Weights of a small GPT-style language model, trained from scratch on English Wikipedia.
Size: 8 heads of 32, MLP 1024 GELU, vocabulary 512, 8.13M parameters.
Training: a variant of SOAP for these matrices, 429M tokens, 3271 steps.
Each number is 50 + 12 x the weight over its row's rms, rounded and kept within 0 to 99. Layers, rows and columns count from 0. The size before them is the row's rms in percent of the matrix's.

# layer 7 MLP up, 1024x256, rms 0.13, rows 0-108, columns 192-255
092:72 59 55 53 64 57 52 57 57 35 51 44 31 52 51 51 49 51 40 65 64 59 50 56 73 73 32 43 54 52 77 62 68 62 41 47 14 52 42 53 50 43 56 41 55 46 46 33 43 62 54 50 26 58 40 50 51 19 35 38 69 43 36 47
091:53 44 66 55 47 53 72 44 25 53 65 41 41 50 46 67 41 54 49 52 44 46 47 64 39 48 44 46 34 46 57 54 57 27 56 49 36 58 37 63 50 46 68 55 34 27 42 68 62 49 65 45 30 53 44 64 47 53 59 47 33 41 48 36
109:54 37 69 67 49 53 39 68 38 46 61 52 51 37 65 57 55 38 51 48 35 51 48 64 43 41 56 54 40 32 56 58 22 55 35 49 71 61 27 38 48 64 69 43 44 54 45 60 34 55 42 14 61 47 46 59 46 40 43 70 34 39 53 60
104:28 51 75 80 37 51 48 59 66 56 56 39 71 64 46 59 32 37 45 61 51 65 53 54 59 41 32 63 17 66 46 46 59 46 73 38 72 49 50 64 64 62 50 41 56 42 66 44 54 63 48 43 31 43 41 47 49 62 35 41 43 73 50 71
106:36 66 39 54 66 23 49 45 72 36 37 71 47 63 49 45 50 58 43 51 65 39 57 49 41 47 82 45 58 45 58 32 55 44 37 49 72 25 57 53 70 43 46 25 45 58 50 52 53 53 65 49 37 32 43 62 56 48 70 47 57 60 58 54
102:39 29 59 42 48 49 53 44 47 60 36 37 60 39 54 31 54 35 74 71 53 56 72 51 60 40 43 41 37 27 61 59 64 33 51 55 59 56 55 55 47 42 51 40 63 52 44 56 36 42 60 43 42 42 25 44 54 29 47 28 60 45 67 46
103:64 55 30 20 68 50 79 60 31 57 51 57 49 36 49 52 48 29 74 29 53 42 34 54 53 57 60 54 53 48 35 64 66 64 48 54 42 67 52 21 49 60 70 48 45 38 46 45 44 73 35 65 44 45 43 56 48 62 65 55 60 72 37 57
110:39 64 48 49 41 45 42 70 50 45 51 50 51 57 42 50 48 38 52 60 40 42 40 34 53 31 35 51 69 53 53 57 35 50 68 58 66 50 48 37 51 75 37 41 45 42 51 58 40 65 40 66 53 41 48 63 55 24 68 60 44 33 42 58
094:64 49 46 53 32 74 40 86 48 19 51 47 56 51 63 41 62 47 65 68 31 74 55 39 56 51 57 54 44 50 52 53 28 28 33 47 33 59 60 36 32 61 52 59 50 67 45 44 49 57 51 60 41 33 34 54 46 52 50 36 70 60 60 33
105:36 53 36 54 44 75 61 35 50 51 29 61 47 39 51 53 38 41 59 32 42 59 24 47 53 64 60 54 54 50 50 43 42 30 56 47 38 46 41 61 57 45 44 34 53 35 62 58 46 59 49 42 28 49 40 28 55 29 52 39 31 72 57 35
096:36 29 42 45 51 49 56 59 52 51 46 40 46 40 51 49 51 58 44 50 51 62 54 53 51 50 74 33 56 55 44 53 87 41 49 38 39 42 55 35 63 64 45 27 51 42 39 63 33 37 59 59 55 48 46 52 45 47 91 49 37 39 48 63
101:32 67 41 59 44 62 57 60 56 95 57 64 49 41 35 54 66 41 53 42 38 49 53 51 68 54 65 47 40 51 67 43 69 33 49 51 55 40 33 62 59 58 59 47 65 57 59 59 49 39 65 51 66 44 70 40 47 59 39 67 50 44 56 60
106:84 46 68 43 49 57 38 57 64 62 44 48 73 52 58 59 57 37 72 63 60 58 47 30 31 50 79 50 35 45 62 58 56 43 16 74 62 51 59 28 49 60 60 47 47 42 35 50 32 40 58 56 55 52 39 42 68 58 60 65 39 54 49 76
104:46 54 35 51 57 52 44 81 45 54 53 49 37 56 39 44 46 55 45 36 52 68 31 53 56 54 52 39 46 41 34 33 41 35 61 43 41 51 58 68 55 59 47 60 30 51 54 51 42 53 46 63 64 65 47 42 44 56 70 59 58 66 57 36
095:39 55 57 64 49 44 47 35 46 69 33 31 40 44 53 69 34 52 57 32 44 57 52 46 40 64 50 71 35 54 32 50 34 51 56 44 45 48 46 33 35 34 43 72 43 68 82 71 52 25 60 69 43 35 50 56 45 33 54 52 38 66 59 60
093:30 47 54 40 46 47 59 33 60 69 62 60 55 68 39 53 48 40 35 54 49 53 40 59 32 61 53 62 22 62 43 53 41 54 33 31 43 45 29 48 58 66 62 51 31 34 42 49 55 34 60 47 62 40 47 36 66 51 51 41 38 56 58 53
100:49 67 50 55 60 55 29 81 65 57 39 37 62 34 45 54 47 61 43 36 73 63 39 48 44 33 51 42 60 39 35 55 45 51 39 42 59 40 66 50 56 21 59 54 48 49 67 32 48 53 37 61 43 40 51 37 65 38 47 61 47 78 48 69
103:53 50 68 51 41 59 60 59 26 43 43 54 60 53 44 30 49 48 35 50 60 70 58 41 63 51 51 74 62 41 50 58 33 64 28 54 69 44 36 54 72 62 54 55 40 52 51 44 46 39 54 51 55 64 61 68 47 58 51 55 30 48 53 34
095:46 30 61 48 51 48 76 47 61 50 39 51 52 62 40 24 55 34 63 40 36 59 39 55 45 42 35 58 66 34 56 53 40 62 48 63 50 69 62 68 30 37 22 55 50 64 42 75 53 58 64 32 55 34 41 66 45 47 57 41 24 34 44 78
102:62 58 60 49 39 44 40 72 63 60 35 49 17 33 38 59 38 49 48 56 56 59 42 23 44 29 64 42 64 42 40 62 37 47 65 54 44 54 53 57 58 36 59 68 46 67 56 45 37 41 53 47 77 42 54 57 53 67 71 45 56 44 52 37
102:52 35 47 50 28 33 53 53 54 72 76 60 54 50 43 28 54 67 57 26 58 61 55 44 82 59 51 53 63 54 40 39 28 43 47 43 50 50 51 55 50 48 50 55 53 65 48 27 59 67 30 55 59 28 58 40 49 45 57 47 58 59 51 74
101:47 60 58 59 36 57 41 59 54 42 54 51 76 65 51 49 36 34 35 52 78 60 31 55 55 47 44 61 48 45 39 68 44 59 49 42 62 55 53 44 51 49 34 39 66 39 55 34 25 34 62 43 61 19 59 58 48 20 56 46 64 59 52 52
100:77 63 50 62 38 46 75 41 44 54 48 23 49 25 54 49 64 41 48 37 17 66 55 49 60 44 60 54 35 46 68 11 49 38 49 44 36 34 56 46 52 52 47 34 40 51 64 42 33 42 50 48 27 39 50 64 58 40 48 39 36 49 72 63
100:61 46 57 40 60 52 57 71 52 63 71 62 58 53 49 19 72 36 52 66 43 47 49 40 59 53 36 51 50 55 72 21 37 56 60 43 65 54 49 64 34 49 82 65 46 72 57 56 48 48 47 56 40 46 34 56 49 52 51 27 42 62 54 57
098:43 55 52 38 43 47 46 51 48 68 24 50 42 58 63 52 38 35 27 46 53 54 40 39 44 53 48 69 42 48 42 38 56 42 37 74 52 71 36 65 45 69 60 63 36 43 52 59 51 44 62 43 64 50 32 52 61 39 60 45 43 50 69 45
080:80 62 40 64 42 48 62 83 58 58 43 49 67 42 77 30 70 47 59 48 40 57 58 50 40 66 68 13 64 51 55 55 31 54 64 54 60 56 44 45 57 47 55 45 52 68 35 44 36 64 39 61 44 38 52 30 39 51 43 52 29 68 54 58
108:52 62 42 60 56 79 42 78 43 65 47 43 54 55 49 49 40 28 53 47 65 53 49 55 52 59 40 42 39 36 45 55 44 37 74 57 43 40 42 73 37 56 64 36 53 35 36 47 41 35 51 40 58 52 48 48 43 70 36 48 44 50 42 62
103:59 54 47 58 53 54 48 54 43 58 36 58 53 53 47 40 56 44 66 74 46 57 40 55 51 38 64 31 46 46 54 49 42 38 48 41 58 36 44 21 48 61 86 37 56 56 68 59 31 45 54 35 40 28 35 69 64 50 48 54 47 72 49 35
081:31 69 60 66 41 47 65 74 65 52 49 72 58 47 49 44 66 64 35 54 39 61 55 54 55 52 71 45 68 51 41 34 33 63 75 48 52 52 59 54 36 26 28 31 52 54 28 35 46 52 70 57 61 62 66 46 16 40 47 44 53 67 57 47
100:31 60 81 54 39 51 30 46 79 44 44 44 55 51 79 42 26 46 34 45 56 50 41 67 45 72 62 52 52 59 54 40 35 42 59 34 41 40 46 55 38 40 71 53 62 61 46 38 35 45 53 45 55 76 62 52 50 44 49 81 60 50 61 30
101:65 52 64 34 40 52 42 63 66 38 53 46 57 31 59 56 32 60 60 70 47 71 68 51 35 57 38 64 43 35 60 44 59 67 50 54 53 73 30 59 65 37 54 54 35 35 42 55 49 45 58 26 58 34 67 39 83 62 62 45 60 55 65 60
104:43 55 14 54 69 51 57 51 38 60 52 59 57 36 60 45 56 46 56 54 39 68 52 70 50 49 67 45 43 35 64 43 49 48 50 52 41 35 39 17 38 54 56 46 54 43 42 49 56 44 35 62 49 80 21 44 61 61 55 47 55 57 72 60
099:66 60 37 57 27 61 48 41 52 31 42 66 51 49 68 47 56 54 34 36 44 42 38 35 51 41 56 68 45 56 40 53 45 71 62 61 41 48 54 33 28 53 70 64 49 61 55 57 47 40 79 23 62 57 41 54 35 53 48 49 54 55 53 65
103:63 62 53 48 72 44 30 65 56 53 50 56 53 39 71 58 47 44 51 62 57 50 41 38 52 60 62 50 30 76 75 39 43 47 33 48 52 84 44 55 59 64 52 55 58 40 49 66 38 27 39 56 61 59 38 52 55 57 41 49 67 52 49 37
108:58 49 66 42 56 55 51 46 35 51 51 80 56 38 44 27 55 41 49 53 44 61 43 50 33 29 51 52 41 63 53 56 62 39 62 58 52 82 56 62 37 56 50 72 38 65 42 64 50 78 58 34 65 29 58 39 25 48 52 38 55 69 41 31
099:37 41 41 73 65 54 57 45 53 54 35 58 54 34 43 51 65 55 48 43 52 76 36 44 67 42 60 31 44 61 58 41 66 45 44 69 35 60 53 50 26 30 37 65 37 45 41 19 59 42 66 47 70 51 32 43 46 37 59 50 40 80 26 52
099:26 51 45 43 35 66 50 39 56 28 44 39 55 65 51 47 31 43 51 54 50 24 44 51 43 40 43 52 47 65 41 75 35 46 43 56 57 38 64 61 67 48 41 57 41 40 64 65 58 22 54 57 39 66 54 51 54 37 47 46 48 54 55 40
090:27 42 56 66 64 84 49 59 43 71 56 56 52 46 33 62 45 28 46 64 60 17 48 47 48 32 59 48 37 64 31 42 35 48 23 63 40 78 49 48 55 51 53 57 59 53 57 56 50 51 64 46 47 63 24 44 59 34 38 35 49 55 54 81
098:39 35 52 44 42 60 67 42 14 43 34 25 50 53 49 74 42 47 55 45 45 53 45 44 47 35 50 55 43 72 57 56 64 33 53 49 48 77 55 49 40 42 77 46 60 64 52 47 60 66 42 52 56 51 42 56 48 57 71 47 38 62 70 49
105:56 69 61 61 90 76 72 54 47 46 48 52 45 72 48 57 40 49 57 56 44 58 53 41 42 35 68 49 68 49 63 51 59 62 66 30 29 34 58 52 44 49 59 27 38 60 58 47 70 38 38 39 40 49 54 54 43 57 40 60 57 47 47 48
094:32 56 60 55 23 73 52 46 46 52 64 49 28 46 62 56 48 48 52 52 75 48 62 38 35 56 62 53 54 58 36 45 49 29 30 52 53 91 40 54 71 65 51 29 40 47 43 51 56 51 61 74 57 58 68 48 56 60 28 57 34 43 80 63
100:62 60 46 55 39 61 50 54 56 59 42 63 60 62 12 43 52 53 80 59 54 54 50 47 53 41 51 59 55 40 51 43 51 44 52 58 43 73 56 64 62 44 40 60 53 77 52 35 48 66 50 45 43 40 45 48 55 54 61 43 53 46 72 49
102:32 73 63 51 54 55 62 34 46 32 28 56 55 59 33 43 55 63 46 41 54 63 50 53 44 43 53 50 48 34 57 38 66 45 57 25 51 45 83 55 75 40 41 64 57 41 67 55 37 38 39 48 41 73 34 44 58 37 44 72 38 46 65 58
093:55 51 57 41 41 73 40 67 38 34 32 57 32 43 59 36 55 60 58 29 64 51 55 53 47 45 54 29 50 40 44 21 38 30 39 50 40 44 57 53 63 30 59 40 37 64 29 40 47 33 67 50 57 55 61 60 62 63 64 63 31 21 44 59
103:57 41 47 81 32 48 55 60 53 53 47 42 52 45 29 54 73 67 60 40 51 73 67 31 25 38 54 56 51 49 59 45 58 44 52 52 38 64 61 63 58 53 72 37 67 61 42 41 41 44 52 44 58 19 47 53 36 44 64 58 74 65 40 40
090:26 53 33 56 49 55 54 53 46 65 58 56 60 53 42 43 58 54 31 55 89 49 62 46 36 57 41 42 42 58 63 51 38 71 59 49 45 69 58 46 60 62 43 74 45 48 83 34 35 28 37 47 28 58 44 39 61 64 55 57 56 63 41 31
105:58 33 38 56 38 29 58 35 56 71 43 40 41 42 26 40 36 50 48 32 54 42 31 46 58 38 70 60 66 49 52 56 46 52 52 46 58 52 51 52 46 58 57 55 46 55 59 49 67 37 51 40 35 53 56 45 44 50 59 37 64 41 59 55
105:42 24 65 55 57 61 32 47 51 48 61 73 58 46 69 48 41 54 59 63 54 58 52 57 47 34 38 42 49 46 36 52 63 45 37 53 48 43 43 66 39 52 68 64 31 59 62 26 63 58 62 40 57 55 45 42 47 69 38 34 46 52 69 65
098:70 38 29 69 71 52 73 40 44 50 43 51 46 47 55 34 54 57 38 71 35 53 60 51 35 65 45 65 44 56 61 56 60 46 65 71 37 37 56 36 37 28 19 58 58 59 59 42 40 53 52 46 57 35 42 49 47 65 54 52 56 55 66 44
099:56 56 58 46 59 45 51 65 40 54 51 60 50 41 49 46 27 39 40 80 63 39 53 48 59 71 20 52 63 43 33 46 33 46 51 52 34 38 58 63 55 51 55 59 55 33 54 43 35 46 43 48 57 35 32 52 44 67 54 47 65 53 52 64
098:48 72 27 65 50 57 73 51 47 60 75 46 64 46 56 40 56 43 50 65 58 57 71 36 64 24 36 52 52 74 50 47 39 82 38 57 48 53 39 35 57 38 61 50 50 48 45 50 63 41 56 41 56 55 56 44 49 36 51 48 39 64 68 64
099:64 55 44 68 57 20 44 43 47 41 49 47 70 52 47 35 52 49 61 40 40 42 45 63 58 45 34 49 51 60 59 48 57 46 50 61 35 44 54 51 39 37 71 53 47 30 62 56 36 42 55 65 33 57 49 54 68 47 67 48 44 47 60 51
098:53 44 54 60 81 61 64 51 35 58 55 40 36 28 61 46 39 47 65 50 67 73 39 53 51 58 33 57 53 37 55 50 32 56 78 66 42 36 67 59 48 49 45 44 41 54 56 55 40 55 48 45 61 33 37 46 45 50 60 46 54 46 58 62
087:70 45 51 45 38 66 58 43 67 77 80 36 47 53 33 62 69 62 56 70 52 46 56 48 43 34 60 36 58 50 41 51 58 45 47 61 46 62 42 29 66 47 34 70 35 49 48 30 47 40 36 48 62 41 32 45 42 38 57 50 44 44 51 64
108:50 43 47 41 31 53 50 63 52 42 61 60 48 63 36 48 47 67 44 72 38 46 60 31 60 49 62 27 44 60 65 53 54 31 66 53 62 46 51 41 57 58 55 38 50 50 25 30 35 47 75 67 55 75 60 60 54 44 64 27 51 40 46 67
099:60 58 53 70 55 45 57 75 53 51 38 68 48 52 44 33 54 46 34 37 46 53 42 59 57 59 69 37 40 14 78 59 43 44 58 68 47 39 54 36 58 49 27 49 57 51 31 32 52 63 69 47 11 46 59 55 45 53 72 31 52 10 42 52
106:45 46 71 77 37 60 53 62 47 42 54 57 70 59 40 40 42 56 43 35 57 57 64 57 43 19 57 34 61 42 56 52 61 55 49 62 62 59 46 65 44 34 61 61 72 44 74 45 51 68 61 52 33 42 72 45 21 62 61 22 64 45 47 42
107:49 33 58 48 56 50 48 52 63 73 49 34 62 53 43 60 37 45 47 58 56 53 71 64 51 64 43 24 65 44 52 13 39 40 41 53 41 37 54 63 57 46 49 76 27 44 39 32 57 47 53 47 64 51 36 39 39 29 68 58 45 50 39 35
096:32 38 69 54 61 60 42 68 42 40 34 60 51 53 42 41 51 49 25 41 70 46 54 49 46 42 53 70 56 57 48 49 48 49 36 59 30 37 68 67 68 60 55 49 60 36 45 41 62 46 47 65 35 45 59 55 41 65 62 53 48 48 52 55
105:28 43 61 56 28 61 45 61 53 57 49 33 50 59 57 36 61 23 47 60 48 58 40 36 68 39 54 48 36 60 45 61 69 47 52 56 34 43 57 67 55 59 57 41 44 51 45 42 24 46 51 63 71 58 57 49 40 41 29 44 60 48 47 33
108:82 50 51 47 58 61 76 49 51 50 41 58 49 51 49 33 39 44 65 61 48 36 52 57 64 25 36 51 45 57 47 41 30 49 39 66 36 72 32 71 18 57 64 53 55 53 54 65 54 38 53 60 55 49 46 40 56 57 55 25 72 32 39 48
107:51 59 47 56 71 61 59 39 50 43 35 53 60 57 55 57 42 60 59 54 57 48 52 49 43 45 70 46 38 52 80 57 63 63 43 42 53 45 45 42 71 39 42 46 59 34 47 43 44 55 44 51 52 35 58 29 64 43 45 57 41 44 40 53
102:79 39 61 50 73 52 54 40 52 43 45 50 52 41 26 66 52 51 47 44 58 49 49 27 58 49 48 58 40 67 59 37 57 51 43 56 56 42 50 39 51 36 36 25 50 54 47 36 30 63 55 60 54 55 49 09 48 58 45 47 48 55 41 47
094:69 38 42 29 76 46 50 51 51 42 65 17 46 33 60 73 63 62 50 33 46 41 64 35 58 57 23 50 72 40 51 49 55 44 63 57 50 66 42 36 54 48 75 62 27 45 41 44 47 49 29 69 55 43 35 45 40 62 51 58 51 46 44 52
099:76 53 55 45 55 56 65 46 56 58 69 56 73 48 60 56 49 67 49 36 53 65 36 32 38 51 48 52 42 18 59 53 56 35 59 49 54 67 55 53 33 68 64 43 69 49 58 33 32 65 53 62 52 63 55 45 50 54 43 45 26 61 59 61
107:57 63 63 53 66 83 41 63 51 40 68 72 57 75 51 83 31 39 26 50 61 49 47 55 35 43 23 50 31 44 44 56 53 50 48 61 33 69 48 32 49 30 69 56 44 57 58 47 38 54 70 52 46 29 44 45 49 53 56 61 48 40 48 41
099:39 43 49 56 36 47 55 61 51 74 41 55 41 47 54 70 50 39 60 40 63 70 61 48 50 46 41 56 51 60 54 41 65 64 61 51 41 29 39 47 48 47 61 51 47 45 62 41 47 50 66 43 61 64 59 50 54 48 65 71 51 45 53 54
099:53 39 45 46 52 38 45 43 42 41 31 59 58 44 38 61 57 62 57 41 56 53 38 45 61 36 51 38 25 36 58 44 48 51 45 70 32 64 46 58 40 56 36 48 33 59 36 51 32 52 59 56 40 62 52 54 49 54 79 44 56 68 46 63
088:48 44 45 49 44 43 59 64 55 50 54 64 55 46 32 30 62 43 37 43 59 43 34 49 59 58 65 49 58 35 50 52 35 52 64 42 41 58 65 41 48 37 48 55 54 38 49 48 46 29 37 62 37 39 62 52 43 51 52 28 48 43 79 51
098:38 39 56 75 45 61 71 48 67 47 56 46 48 59 73 40 35 51 38 51 56 31 46 52 39 54 50 51 35 59 52 52 67 67 62 66 50 72 58 38 37 62 66 55 57 68 63 38 39 46 64 44 59 53 50 47 26 37 35 32 64 51 51 50
077:47 49 56 41 49 27 59 54 59 60 37 40 77 42 55 48 55 54 38 60 45 39 40 30 52 42 56 55 45 46 44 28 49 50 67 26 63 56 70 48 38 51 67 42 50 76 50 19 44 49 51 55 41 52 32 50 42 47 55 65 46 29 54 44
105:57 47 60 55 54 38 37 57 58 83 48 54 47 56 35 56 63 32 31 72 51 49 62 57 42 42 51 35 60 51 62 54 58 39 51 55 61 58 49 55 45 45 58 76 37 53 45 52 47 38 58 31 74 50 52 54 58 29 63 57 69 31 57 41
103:64 39 56 41 77 39 45 27 59 70 35 37 56 42 53 53 46 51 51 47 47 56 66 45 60 40 40 29 37 51 59 76 52 51 66 60 69 51 50 25 50 49 60 50 69 48 48 57 25 34 48 60 29 35 57 47 62 66 26 69 54 48 54 31
109:43 71 56 40 54 50 54 63 48 75 52 48 43 43 65 63 37 61 41 34 49 47 50 32 47 56 43 46 31 64 61 37 65 59 38 42 52 36 54 41 35 33 58 40 40 62 49 43 29 50 42 45 33 47 53 59 49 48 50 74 48 46 50 61
100:52 54 39 64 45 79 43 54 70 35 74 76 50 48 29 43 31 35 37 57 29 70 52 41 44 48 54 58 64 37 46 47 65 78 40 61 47 50 28 54 68 60 52 34 51 61 47 44 39 43 29 45 51 64 61 47 41 55 71 43 28 53 45 33
105:50 64 43 77 64 45 39 32 58 27 71 43 56 49 45 32 52 82 53 35 69 44 60 55 56 43 33 53 48 46 40 77 67 62 51 47 57 57 63 56 56 26 63 40 52 46 27 68 44 40 56 49 44 61 55 34 41 41 54 45 42 43 75 44
096:43 59 45 40 51 55 74 60 76 66 43 36 56 64 71 28 45 60 34 38 58 44 53 49 21 59 56 43 44 20 40 66 44 45 47 43 60 71 51 36 36 51 37 50 49 58 56 54 51 49 41 45 57 46 70 37 40 51 63 59 50 42 64 60
101:55 44 47 71 41 31 39 76 43 52 33 48 56 58 31 51 25 57 39 47 59 51 64 50 59 40 58 63 42 43 50 34 62 52 68 53 33 50 66 54 37 67 68 46 37 34 64 58 40 35 43 71 64 55 56 32 58 26 56 45 68 30 46 31
107:42 42 52 55 53 33 48 66 51 41 32 39 64 39 59 49 35 42 42 52 39 62 54 47 25 53 45 64 29 31 61 58 55 67 47 56 28 55 35 54 63 51 70 83 26 59 50 67 72 66 36 59 40 48 39 38 45 59 52 43 65 47 44 53
097:38 60 46 44 39 50 52 45 56 60 54 54 54 61 69 52 51 69 47 55 48 31 46 43 36 48 40 70 53 79 41 77 54 54 26 41 85 47 78 62 55 39 42 43 71 49 45 49 44 53 53 53 55 55 53 53 78 56 56 49 65 62 31 39
105:46 65 45 76 57 51 64 57 51 37 53 54 57 32 33 54 49 62 21 53 56 57 46 61 52 59 51 53 31 47 55 63 42 32 48 38 30 61 70 42 54 38 49 46 42 32 58 41 47 27 38 37 48 46 63 60 51 46 20 41 82 25 52 50
107:58 46 44 61 46 65 57 35 61 51 56 65 55 51 69 58 48 43 39 67 43 35 41 46 52 38 86 46 63 51 53 40 42 41 71 47 56 27 69 47 75 44 59 43 50 54 37 47 46 30 44 55 43 47 54 56 46 63 57 69 54 53 66 41
095:73 55 44 55 49 58 62 54 61 55 67 71 48 63 65 61 47 63 43 42 42 43 05 47 47 34 27 46 57 60 44 22 76 72 57 41 37 52 53 54 59 53 68 63 39 35 35 45 45 47 64 69 51 40 62 37 54 55 60 63 49 33 62 44
115:30 42 42 46 58 54 35 45 62 67 47 62 56 41 54 47 54 63 52 31 37 63 53 53 34 59 42 77 43 43 71 26 34 71 49 33 38 63 49 36 42 62 46 63 36 43 56 38 61 47 54 43 45 43 48 42 59 50 47 59 47 41 52 51
101:63 56 56 47 37 72 55 49 34 53 80 45 35 37 59 44 57 49 64 61 55 52 39 71 53 29 50 63 40 56 43 50 67 48 45 69 43 34 69 43 35 54 59 26 52 40 55 60 57 57 50 59 37 38 77 40 43 33 61 47 46 45 62 63
097:60 52 39 59 74 52 45 52 60 58 50 69 44 63 30 51 46 44 46 33 20 57 62 59 45 43 39 40 53 47 75 46 41 37 59 50 59 57 45 68 60 32 56 49 49 40 46 39 56 45 36 53 41 64 40 44 49 52 57 33 47 48 42 39
101:53 46 37 64 35 50 58 52 43 64 56 42 52 50 53 64 58 50 32 32 57 61 57 64 52 66 45 35 47 69 75 56 45 62 40 22 74 56 69 57 47 57 50 53 79 60 42 44 47 53 37 47 52 38 57 26 57 62 53 42 72 65 37 66
094:48 44 47 43 67 68 64 47 69 41 49 59 25 41 55 53 67 29 51 17 64 58 40 44 46 52 59 50 35 52 53 54 54 71 42 40 33 36 34 56 49 47 51 45 35 57 36 51 47 33 42 46 43 31 65 43 52 45 55 70 50 54 61 57
103:48 39 57 36 62 48 52 61 51 49 42 50 57 55 46 48 46 54 53 46 53 60 88 42 62 48 62 33 68 65 41 45 57 41 65 40 50 51 52 63 57 57 46 61 70 42 51 30 50 46 66 29 53 63 38 34 34 53 66 41 70 35 47 55
101:36 50 57 59 72 57 60 63 51 59 75 65 51 59 45 28 51 59 70 43 52 57 52 47 52 70 45 33 47 66 68 48 60 62 47 48 63 35 74 64 50 47 42 53 28 56 39 51 48 33 56 19 72 61 57 58 74 54 49 60 61 49 53 44
108:73 51 75 27 63 39 47 48 38 46 65 56 42 52 38 46 53 35 45 39 46 50 99 57 32 48 51 58 68 55 32 51 62 48 41 44 50 44 35 53 29 43 59 52 35 44 56 28 46 48 58 46 43 39 54 51 52 18 48 22 59 36 50 62
105:62 29 52 56 37 47 52 55 62 76 39 64 42 38 52 51 41 61 54 42 49 61 39 58 56 32 43 60 45 64 59 46 73 57 32 55 41 42 40 31 62 53 48 60 49 46 50 46 57 39 24 33 45 50 59 52 50 41 67 48 56 68 34 45
088:52 64 47 53 58 53 60 38 58 25 54 48 72 49 72 55 57 61 51 51 57 23 53 36 44 51 30 28 47 53 42 63 50 40 39 56 65 70 57 55 44 43 31 52 57 48 52 45 48 47 43 49 18 68 59 61 37 68 50 49 25 54 42 28
109:45 41 57 42 44 53 46 54 62 59 63 34 52 44 26 59 59 55 59 39 47 41 47 45 61 57 34 50 40 50 33 59 61 43 41 70 69 29 48 27 55 43 54 56 12 40 40 44 60 41 46 40 60 61 58 75 30 53 58 31 38 49 43 62
094:52 56 48 68 48 45 58 50 34 52 59 36 53 39 52 72 57 58 47 71 64 49 44 35 40 47 40 48 52 55 49 59 50 55 62 53 55 51 70 62 51 39 52 41 41 51 51 39 62 34 51 24 35 61 37 55 49 49 55 58 19 23 50 58
100:45 65 55 64 76 24 58 63 58 36 39 32 52 40 52 38 56 69 61 71 40 37 47 53 64 40 51 51 50 50 60 74 37 57 44 68 51 66 47 61 62 65 67 40 59 39 45 36 37 39 51 50 81 57 66 81 66 60 57 27 31 57 20 50
105:62 59 40 53 33 71 54 46 42 53 36 57 52 58 24 53 58 36 50 79 51 36 54 49 29 39 42 60 52 53 36 59 56 50 39 57 58 35 55 66 89 53 42 73 45 52 54 55 39 59 57 56 28 45 43 38 40 55 51 47 59 58 62 39
106:47 55 47 25 61 47 35 47 46 43 38 82 68 55 38 41 34 30 64 33 40 29 48 53 37 52 65 61 51 62 72 53 38 38 68 46 36 60 50 69 46 44 50 48 34 61 60 38 52 67 63 56 51 58 40 44 26 51 53 68 46 54 68 72
096:46 36 40 63 42 53 39 60 71 39 44 55 56 63 44 50 60 53 56 65 52 62 43 44 26 31 67 56 62 49 50 68 50 26 50 43 44 68 56 51 35 24 37 81 55 45 44 42 49 41 49 41 57 45 60 44 43 54 48 53 66 63 48 60
096:46 32 51 42 76 65 52 35 33 52 30 34 60 42 62 39 48 65 63 60 20 38 46 59 61 33 55 56 53 53 49 56 29 60 43 48 52 54 40 31 60 64 42 42 40 44 52 44 38 48 69 54 35 64 33 43 41 71 50 46 57 36 64 49
099:54 59 35 50 69 42 52 45 55 24 62 38 50 63 27 45 62 62 50 46 43 66 38 41 65 64 43 33 55 53 28 47 66 28 61 44 44 63 51 57 51 64 60 68 47 51 58 53 60 31 66 68 50 54 49 40 55 44 71 35 54 44 64 35
106:45 61 42 72 17 59 69 75 41 69 57 50 63 62 63 34 56 69 59 57 54 58 56 49 48 36 38 65 46 33 56 65 54 46 54 52 52 68 59 59 43 55 36 45 56 55 76 41 40 48 66 55 43 55 30 50 40 42 27 43 49 31 44 57
112:36 26 57 59 64 43 47 47 60 45 45 32 57 51 48 49 49 58 50 54 40 34 94 55 50 64 37 65 42 36 60 08 52 36 44 61 50 31 61 49 52 37 62 51 36 67 29 54 66 41 47 30 70 42 68 53 44 63 36 48 55 26 56 45
099:56 56 29 35 47 66 51 67 40 53 47 53 35 19 64 55 58 58 49 40 66 49 38 57 59 23 53 61 53 51 62 29 61 49 34 84 37 60 49 51 56 40 52 45 52 44 63 50 55 50 51 40 54 53 49 60 57 42 48 49 43 71 64 56
100:38 50 59 46 43 46 85 71 61 40 26 49 59 50 41 78 37 40 51 60 54 52 52 30 34 43 46 58 42 56 71 62 52 46 54 45 35 51 51 32 60 56 51 48 49 31 66 54 56 34 48 39 49 52 32 53 54 56 45 39 47 64 48 59
090:61 51 64 35 41 61 88 50 44 56 59 35 33 70 51 49 46 54 56 49 54 38 41 64 63 67 47 45 36 63 57 51 66 47 68 60 74 40 42 71 62 45 50 65 58 49 46 25 65 45 63 71 58 49 44 39 52 48 60 35 25 48 65 43
085:41 86 62 38 47 52 42 64 57 77 19 31 54 57 44 58 66 60 40 41 47 36 39 59 52 63 45 56 64 55 52 44 51 44 44 38 68 51 28 53 66 40 67 44 43 51 64 51 43 38 32 42 45 43 35 30 39 30 45 51 43 60 40 65
106:45 56 33 37 51 80 65 37 61 25 55 36 76 44 36 48 41 45 40 69 38 49 39 62 54 48 45 68 42 55 66 62 42 61 61 37 22 55 26 57 60 53 57 51 34 35 40 35 39 74 51 38 62 50 49 38 41 67 50 41 33 30 59 62
093:44 80 39 51 31 49 34 43 30 59 66 50 59 47 68 52 30 52 53 55 44 20 64 54 45 58 31 50 29 54 68 43 55 58 61 61 70 47 40 70 52 48 67 34 51 66 72 39 44 55 47 34 39 39 47 73 39 28 52 46 54 61 63 33